Weights of a small GPT-style language model, trained from scratch on English Wikipedia: 11 layers.
Each number is 500 + 40 x the weight over its row's rms, rounded and kept within 0 to 999. Layers, rows and columns count from 0. Numbers have three digits each. The size before them is the row's rms in percent of the matrix's.

# layer 5 MLP gate, 448x128, rms 0.125, rows 343-393, columns 0-127
104:543502558477483467513503418455501524536500593486491503411449480378535494483527519462454484537456476451487592445476485498507491541485513461415573530451495507520512549514527484507578537522425525520501477489561536578509540488531534484453496534537429462479471518457454499466477541518515544448488482496494481572500484470530433423482454539543496522504480476556546520479496500541578457433529
102:544517484495413531440465462530525454467478495494501462456488443504482392454498473472427487472530538519529546487510489576420475535472517521514499464462444485495395478520472454516454411460505461456549510482478450491484429407498480470442484522462557499524511464524489511499555455448538525446526526527471515466499524416471534465535472495525449494480463477448561591446494583507449487490486
094:449445503525463437571374510497541487500556477474517434461497467420499497473483487508534487508467428506458477485458553479526545462505502473527482528510499509528525487564484503441468509479523468533448564493477551447478496495486494562409445513468571536464549505505573493546406527513494510473554450412539442502518543489546532534453448512519453549499452424485509551479507552495501519512586
094:510461442453523461540510465475477502577520504525433504406441480465490492524502499451499478502493471479470492473471526447514539495588449403434535468536451501472569497486497562509515458578480433542562536489522521550473510528489512547477578553473494500442465442551533498461465584522548499500471561526449551526550477538523507566569416542521468528538486452554531503513432474518471516489523
098:388550538447508510470486445493526452456479495496508484487488530498517531481451435508484492527499425497509470481501529493439513501543456401540484533475464525468507498442570465524433449445548534449511495452449509514530512567492543413516527439515489512460500511508431445458445481490571417543596608478527503511563489497543482471527474548490506509437523495494479459516586528530496544524523
098:487536489440450489527496558520554459465491481541586467443546467526499445600486535487474451593520497510494394495506505513456504510551473511445423492519546440561540448509480535464421481429494511486554543453505533525463440472540453567520434463461501511500504511498462516505511549478467484479492449502524489497480519471519529480543544523513513407550504556472585478422522539484504431556506
100:482454491559524515494465476528460553450556543485508421536512502505479506533446466577528492543435569465468449530587518556540510474543519460491429465444562540441445535547459500560508491514467468493550443508522518531529496487554518514545545568454594560534532448480540476541476484480543529465457452517549499451484498484467509467523562490506482532531565528509507475541528486405572539434503
095:520459518564451532535532560541564459450523495490617435460548490517503469481479473565545447520472474502562450457459602479545505537518499553534453431495500508563505436508464466497494530489456487469492494444474532497579494563562471463508486488472559514530466531502509495523444534475511506430523506546502533531501533422598483534493537519601533508445508526524504562466508542527545470531470
105:545470575542449538456448460546489446496468496516581502465515440423521543473515457516416497596517449476485450471521488528462516497510506431433523478504436484465460476434513543448521472515468519525451469503486488382474511516512494465474470503575504514472511548582459528483493525425436458470521571488497487488585472587470426501535497546496561490500545494469530454527527513507473474495487
099:463490479488486544470443454542581461475500460518519519517474486509517557519607476524504446438457511526438520529528514462456522541442547486547482540481440562581459448515493464477512507460554485506450553530486509444451585567542480464532506507560508524482525575479468522451502489459499568528484505494517498506581556563497482578570430505524488524554454483471449531466543464516588469502528
095:503454473465531552535469480572461493552464496514541475485513535451503487514449449484467460566468469488551518486544452444447492554471520538530432525429520485477452483481455478525519449528507468393484448517481453528570579520452507629566472525470480454514414539413513581487515413465528477467505527499498482479473463495534479490550521519507494465488559447517484480562472482457543529489516
106:467453522429435499496504476544512469445518525566484450525456527524536484563584458508496485554508484551410526510498556498500475592570531507488516379463459506456479489463544518451522450536503527448448488461483479521501556536506537479520514528441520550402509475443522519527462535509538476469547531446485466474402476473531500543454466494512553561468488466413526483525524504527571490523484
094:446485502503549476488473522518492488486504533522448517525529522437529371590518510524503504572505497529449414443442510481585495516495528483460429455512456493553529483483443515527504528504539531433514535481519468536473536507524428577495494544567505454523508514496375533472469518482492458507448453485462467449478457530532506504590525560474538519521460415443499505507526530528529458553454
089:475458543466452535432453468503436468532515575487525448537476469554511463490450482505463478523445473577515508509521537539506479485517517547547463528494502514514501508524511521440428556602465497435412534451435483541542436508513548432553544507495595546531513557562517496503500493437556531465516430538519442509576397545467508516514480522481511498464554490493464530536499509522550508537463
101:509503536463487575466475530485517480537436495503449541502536581580522518610480421480469484511470524533511515485479469497504526484479519441475412522506513444490580480506448461518491469504469497578500584523509474513571488529498513537478566574463537507438507531561378541502490493476565470468450533497486512510464523505547474475494467576471491513424449474530564535518510521508569477563540
108:519426498513574527457445470551572484519567504525484496471516581496498451455461505515486478489463538510500556498556534437488466583551488466544521451531467469506521506567510479525460579469488450480456559492541565391499465481488459519483468559535484537431541542516511514507473580457498592418500544552521573476524538575507528487491468460555512538565469535511525474535533484495519496476503
104:488522482493516508493518577528498443490466536517457382539507434530466526524524485454511492502489457481432471451524515503539524465464559485497571484505540414512526494476499463525475515509556431522458447460473494453498446459500536511530534504563481552472490501448457388513459558460454482513572498502467471439504527481461547496471499448567523437491491506531539565414539579489451410494445
115:499472467528513476470503538501484530488585523475438462450540549458540426536502504510494499553505455470421517519528585491432510615529508533436525420462468589568467491415492492448525508565487468516550526538520449520511633512523478547491448491513476456467484499501479516450438528512486484469516502502519554482587491433528486498540498502506545477522487505458500542464519573524544505460464
086:510554425426528430492471533528515480427537527532518425531436488495482474474475451469482498532492417470523475508510547523459534376512477466539521505512479477457527498489598456501492494489470459488452454435523470584593526476551493518562440455457548494473562484439528501443538460510520471530463488529468441454505538529493511494545412533505523561467492561540551524510488505484450474500465
103:497452523475505506561522412482555508510465576483467530449461490433519474500446507461550493452418494512505447518555445512486559612451496544533508470504465542545521472483485507552560530482543508568442460529506547442472467489516518587530519518493452489413539456481492419516483514501438528489528500552391471508522492517463460510515532529494507500521498498539498499440510480530568398530443
104:577502450539440531574448528604552472456448517520525543515488504439564408472542482495572457478479496476473463481482544488473491493492473491495475511508445464496530460499421507503491492488532530475551555465427498496430558538447533497543476497591468513465573474555445557506483516532486532539459526481495535443530548408533477492532445472510560465461514497500476561473482436455502477572495
094:481482562515565502537471482512515476427439538588545440472475503533506481483551444500524516508530473569438510407523444462462522458484490435463545469458506497495545481509461476467477511445494468468455503467459529453500496494569535473529492487545479492475536447500492491591473552476499490464429501571505435480435544523514482550456420572505515497456534436508438432469541491457546489601476
101:520486437570496478512450463513506561445592563504395512511488546463546480540483507529541518524476599493440536530543474503511501542523609478492495453416460455557511520556468492522503513530465550484478564488478459495534494502538529555575525533563462503512566469552503566462480527461520513440553540549516535477520511417523504454506513480490575564535502491456512493551516525463520505442494
097:507474508548453490496467528543570471497499492565449507589518458493520456518539471512456472508465554496556481485592452440576496577483534517439432517572507418511475491487482458570539469456489569519475558566498444473544446493512486444514420462570456540478504478517546511554484480414472501558474469474526491446473501543545554546514485462512565480563488486529473487476494468473527492500436
096:422464464439548523534506484586474415520485525559580452509426520495513540485501464507520466540490457482467456501497543479534456505582516501535479439500530437498512512450465471447483479493410524474453498478503519501553528567483460477474525502421583452507528489429495526465472490435503559558472495511537524435405471481451548505565522527432538516548507573554532515507497466500465551510479
093:498523563455523547512472483515579402433526528517434439563436585533525492512500490538491516503494465552490520506522490469449479474488492555584382474492496517531480497586462462542597483494469507505507506546506581459494509440458504479553508464496492510520543450544509478506424461493503459512487467509571489468465537442557528588489540523515534473569497479493554479550484525452486535557491
103:498473537589515436499431493495523453521465517481475485408551464540427490561432466410526435497433501540437561531542508421508473543511519488533503470501450522515476448507501506469413469509542506507499523480429516452532518483545570589532450591558439514525421533575538461470474544528526499527512507495475564466519473500536468512525468470519550484500460497479522533507544483481498478501445
104:449510483477449485472533467556511450500435551481503469493443492462490492482491444479482473530461483500492447495512554483465458473470496471517519469414402482572451465488449489393530548526432506421521466454439467464528529472481537499519547499541491497537509521560491448471498484502415516464509621439543526481542448427499445504511473481518534531467455453518490502522478616469484519557534
091:492545470497531480452490445565489497464488528477439459542436490489528520460554444510458487503506552407582494502490488453430452555566509460477448450531509481548461468452503487497448561563558529496491511493460587424555577504458440517496437518454509501496563481478413474507510486445509500539508503524489557438505510457522493456593493438474512560457541515526501548496475438542469512541519
089:452471549507477423499484530556418511541460497596504388481476482461532524519512472484492515519500484526505468514490490451479507527522434597518452474436474508465574505497519425463463503522487571536477560519467533483503474544481555474491495454564472508522493520496515490503552495547549525529524496407498555473538481449490450493585519492523602530481458544480442460498417534578461549486475
095:515533460460532549536445575452498427509537532497535522446484461536503497475436531589471476487489503517473442505545501495458525552548566510543461488496479395486590476566458473542546424472489454482426531506512549441578478493508521510541548519504488562456596504474507485527493487485487449538479482542530511479479560471503517460545542465499454489413464436494505466452534469560536455535467
124:519502492557486524494484522514562516480551417542519469469505483491552393505559449530481478531465391455515501521488520517517539555492578471463529476491504453492508527522570467493444447507535543491533531404505567483514502506529498474473514497496456500461444528451472485461452519429515550425481510574503481472543455496577523575504421503524520541540482449505597531484580487452454492532462
100:508497504487461574487477535488577453491534527504524497484454479471475559518509489421477503466523437518520574503504490534508529446451504465481470513480497467537555469528455512503513405459448416512514516529573477508514481547519528520503505487401490495530425489595573492530543532545491493396460509465508493525482405432578544506509502481484482525428487546565507578467506515501491408487448
102:451494574540469433400512464521526488494599505508418572429541502529515542468506506528490454490515469505511627549531524505483521631526539509493528487458492557472469448407540474483527525492516463551530495483558428453474504501506525526504529561507503542505473546540519413516516567518490518555560568486445523475566476478487492521500513458528474524449494509485516504470561495507481509483487
102:453551456519462546552545486492548509530446448487466522475534552556521542486512542473492488487520514490535445386514508476497490538449541517422545495539440486515524429476519519506490493482496576480511505431552441545414521510505545443587523533578473460525518489455455469441470518500528469472505476481468558484494555377476567463455495549468537505560522487493419492449516513444481476507468
097:454540508465495493554511593543537438446538524534472532482564453493490506469511486547485449525515475553464504474462596569536504534474496459451494483588452456529490417507575463404488514494562496506485515484464457437451470470501503517487473470535515535438492539524530450451473558546477460474517569458522448473500555465532553496520520531522452599486467535401480539501527473457511516542513
096:485511467510501599515508490526495451485450469477561488507531504495487483497498507427548527464483524499452442489562472466527529465493519500536530487389511448516437534500489435494465428542582513488459490535408517524496522472451493458511523533445523534491504504436516529468464540479510514461487442583528498538553439453563528536528530556498552516470445485478500559393528418501560476475402
098:466487518503440506503522497548519491429474469507476449532460469494512484502561466457466462513466462561387517532573512529450568576471473493474532512413456561476445475468535482508469519523440457460552467446530473436483585488484563530572484530490480523478492591495476533479488546570530480495485469466417508573482471511540452549554527517573507465453469545513503538477470570503456525518496
094:515460495532517571518516453538493487565451578507499505578451544520553476527479493544484492510531504540548476506485511466491507581502518516412565537478460526483473469460468486583514482436451563457504506445471421467536480512485555581491530470522450586500592479478507551489445494492579603486549534504434513500478470531545515449460496524547577490463489503469541473501507506509554478543440
109:483384487472485513512510446510546505535559462507476522559490581522597531463505465502517498481479466540480478549517530498518455502559552572552542426494491503554506512518438431501469550534465471530473495544407501452486483491427495516574485519479593513470497447476523553507466537523539516567556526473483459462538503523478522521451543583502473511490442518440526514482524455521611518539492
097:525580569493529536490478575463502513510559468481464486463548467466567473463489565509442485526457477573546597466562570502489590464540571466536552520490481543505498458499511439561532459492495449537532603509458441517504491481432503459485481480457435479488525531502529470503538438487534407456559482507448506510452540501541509498540484490574483546457497489507450552499537481472523471475505
090:516549537576428513497485539470497530528478501561507510497552507485500510470503509474453460458485501477515536502579492503481511425493555456502529453475499479499408472506524485538497506458512530446442560471505494491544490529477525513519395519549433453500480513567436517462504413465452532550516450488472569537453432508521439527446405603571469527511438510499516506520589471538519433511496
097:445501465502453457534487519505500493496514495564534510484465508565523463472570545457586466502478554496483457509510546520491497482600514458481417537499534489477492459507411497521483483493482490532525515466453478529562478511482482565431457526523553518499515464503471540578534531574455451421482535578478534514478521538526567517425474583517533548505542549477557517467517470571552451522603
093:509515509522560430514523457506460569466464516454445446533509478415483512439518535486506481533471533478495502542526508506501478545516511489475523545428523500536493441457601510393552527551442494578546446507487522541529565475429534525535486459564494491507546559474467505457501558487509569513560495476465497513550483498554438466418502449489454504433477543500480499485541403556501449486528
108:593521485521399489545476501502565477537442532527450490488480448469518503511466510510500454546467453535521479441511499471480574578446420566535465523548501512544427451500528550424485523443459475466511494473562488555491467542462508505456488471533516520437544508465507505478511474549525584542473531470499542528486433498542512530512550514535548492499439553412569482440541470437536465537524
091:474513542470516485523487462542488495492430490568553509476506458569509485548541473548552488561535545538498466489505517460496488475572567435466544461435509443512467464515524460476508483534476435545533459494523508529528490515565451479529402468417497477481508573499488514453441583523553512447493577539523440448450514558485479517606475514498453496508498494485558587517498503531569466456551
111:498483459497489474514493537516519577484490416530526460493484485456413537537528508516417467512455501510422454515506447432513516512508556499543472461480478390540510483549512506479530517475513501482393535456536394520479500530517507480595597459503487494502457515465428509504539585511504510405483459469482463473479471603505500536441455533520548477447537465501511469509452524499480491485515
109:542442500500475472445556495501514486423597505465448457472527559487523425556526564482532498471515519512400481482495482556483474532519531514470475478493560506531441481540500495504557567529501488537510495475480599468515521546479485447569441550472397509537473494558548520487506531534476454470517513557498564488457575495529480532499469548442478519480395493417496522514536506495581470520486
103:515526492551481508533489486555508458430464440518476431586505511535531477572526478496551461528483454562521474515539467460511494498449488480432530453517438472532394452488489488463513473472513601462527501439498533556575479497507515494553469425607477498487504500509425460534488518500495463433461536480467552499538500443517508482514447461608541448490515492417555503505549506482510472522527
099:508449515492483551502481485487530520450495434503496487550409554503511591509616493484458468529486454572503540451526491518548526445498551489538445443506503519527471442517482471514471402526454541471489501464485485448564487509489547508471528445524504514425480439498486464493448519523480566532546537474516498427474466497500558479507544515541545530441547449489492472508532564502469459504352
101:424492487494508461503464504563487515497533469565451468510520543458528478508486599449440473520436447466527530482454531530526571464532573419508522481520490544487513455472432472498468524492430484492463485520480428516539528506499462477487476544523567530529459501481562430521525532500485464482524483572509550396548511492495497423419495483577533605474439519518463529509494432523516481559469